Weights of a small transformer language model.
Training: a variant of Adam for these matrices, 158M tokens.
Each number is 50 + 15 x the weight over the matrix's rms, rounded and kept within 0 to 99. Layers, rows and columns count from 0.

# layer 2 MLP gate, 256x96, rms 0.137, rows 252-255, columns 0-95
33 80 41 54 21 49 66 26 17 52 59 58 60 57 54 32 61 35 38 48 19 52 92 43 56 35 50 35 41 69 39 65 31 68 35 65 76 32 24 50 47 42 55 51 34 52 37 40 64 36 41 51 35 52 74 50 24 37 57 71 67 65 49 64 50 53 21 57 43 75 69 35 34 42 42 52 33 77 55 53 49 40 54 52 54 43 33 16 47 53 57 37 50 89 38 48
36 64 52 43 52 41 50 72 45 65 58 46 59 77 57 28 53 44 63 50 57 31 32 43 61 55 58 67 47 52 53 40 57 58 78 14 57 64 34 54 58 61 60 55 69 55 53 18 62 54 56 30 46 72 43 36 42 26 48 55 64 60 29 20 28 77 34 54 71 65 59 53 37 75 38 52 72 55 57 36 33 29 49 44 48 62 39 22 44 83 11 31 54 47 46 47
55 60 46 49 19 47 37 33 52 49 83 55 64 63 50 45 38 59 36 48 55 49 67 54 34 25 60 42 43 68 44 75 27 68 74 60 52 67 53 49 69 40 65 40 44 59 60 31 51 51 41 29 19 48 78 39 59 45 31 56 72 55 36 42 53 63 64 92 50 68 37 35 40 33 43 44 51 43 31 28 69 30 66 55 48 26 60 68 49 49 51 37 30 37 46 46
44 72 43 56 14 60 49 28 37 65 49 35 39 68 52 24 65 49 53 64 32 60 72 50 49 61 45 43 24 45 42 41 43 55 71 59 28 46 61 49 31 43 27 64 63 66 40 45 46 36 47 62 57 68 35 48 64 58 30 76 42 68 42 67 34 64 55 28 15 35 74 47 43 76 38 48 38 47 43 63 54 95 41 29 40 26 04 47 29 59 61 54 45 46 47 59
# layer 2 MLP up, 256x96, rms 0.125, rows 252-255, columns 0-95
60 41 36 56 50 26 26 57 71 16 46 75 19 33 56 46 66 04 45 38 49 50 43 50 62 45 47 65 64 66 72 71 51 47 67 42 71 85 43 49 42 44 31 83 26 62 34 45 45 41 39 52 37 79 65 61 41 47 37 27 50 58 54 34 41 22 48 33 46 58 44 72 56 39 62 18 67 48 39 35 58 52 27 59 60 58 51 56 76 42 27 92 58 57 50 44
69 81 59 54 74 54 66 62 37 49 34 37 55 55 40 41 55 51 57 73 64 37 56 48 46 34 62 31 74 69 07 65 61 24 59 51 40 41 50 35 49 22 47 27 46 26 53 63 80 45 36 65 53 44 60 70 75 43 63 48 47 46 51 56 60 34 57 42 64 60 51 32 61 47 68 63 58 93 58 40 49 63 64 44 26 28 41 42 53 35 70 64 29 32 93 61
55 54 64 52 29 61 33 40 51 43 59 40 14 39 42 49 44 63 51 54 47 58 66 66 58 44 60 66 37 46 19 46 31 53 45 83 76 65 35 17 47 46 45 42 68 59 46 40 40 40 34 56 91 60 36 30 54 43 45 49 50 67 37 53 30 51 77 56 50 35 54 42 78 32 68 67 76 88 27 18 51 51 27 48 58 44 40 33 55 62 74 57 26 47 50 55
49 21 37 55 56 67 66 55 51 42 18 63 50 48 35 44 33 39 39 43 49 73 21 25 65 30 38 53 52 06 46 29 47 39 63 45 75 53 39 25 43 37 45 85 90 66 31 42 54 53 27 58 38 41 48 46 63 49 55 46 41 45 44 50 27 50 50 40 58 24 22 60 60 52 48 43 53 28 17 48 55 38 66 59 46 58 55 49 39 47 58 61 42 40 52 52
# layer 2 MLP down (transposed), 256x96, rms 0.125, rows 252-255, columns 0-95
63 77 53 55 44 42 52 59 53 55 70 35 48 57 31 55 82 57 52 58 76 47 49 65 27 66 47 29 46 59 63 71 47 14 36 35 47 81 27 47 64 38 41 62 39 67 52 57 34 18 58 51 47 55 50 33 67 83 62 47 65 65 56 39 52 52 50 54 52 67 45 60 32 34 55 43 66 65 29 56 55 72 03 91 34 39 50 54 24 59 60 66 61 24 76 72
66 53 58 42 61 39 56 64 33 50 47 36 64 64 27 66 67 50 61 50 49 58 49 49 35 43 35 21 50 41 67 54 64 47 51 58 34 34 67 52 53 44 55 55 29 55 48 72 52 57 52 35 46 56 41 84 65 54 57 55 60 57 59 71 46 35 83 75 35 17 52 31 43 69 64 22 45 29 55 46 89 66 53 62 32 45 18 62 52 40 69 39 70 55 99 53
76 42 40 68 51 62 70 65 62 58 69 54 39 65 50 32 46 70 53 78 24 70 29 45 53 42 52 35 56 59 34 34 34 66 58 43 41 45 41 23 73 59 42 57 33 44 67 70 38 70 34 65 60 66 57 26 74 57 66 53 29 50 48 33 58 62 50 77 45 72 19 55 36 54 38 35 37 38 28 29 48 54 36 43 48 76 24 37 38 21 44 53 31 48 49 64
47 39 32 49 40 36 68 60 34 44 42 29 48 61 53 24 41 53 57 58 55 56 83 40 34 40 77 28 75 50 36 74 50 50 64 18 59 64 54 16 62 32 50 25 25 41 58 53 54 52 55 50 53 71 55 42 40 61 49 49 30 31 56 26 44 36 56 70 60 58 40 59 48 62 42 44 35 39 67 24 67 48 55 57 54 44 48 57 75 55 27 30 38 25 58 09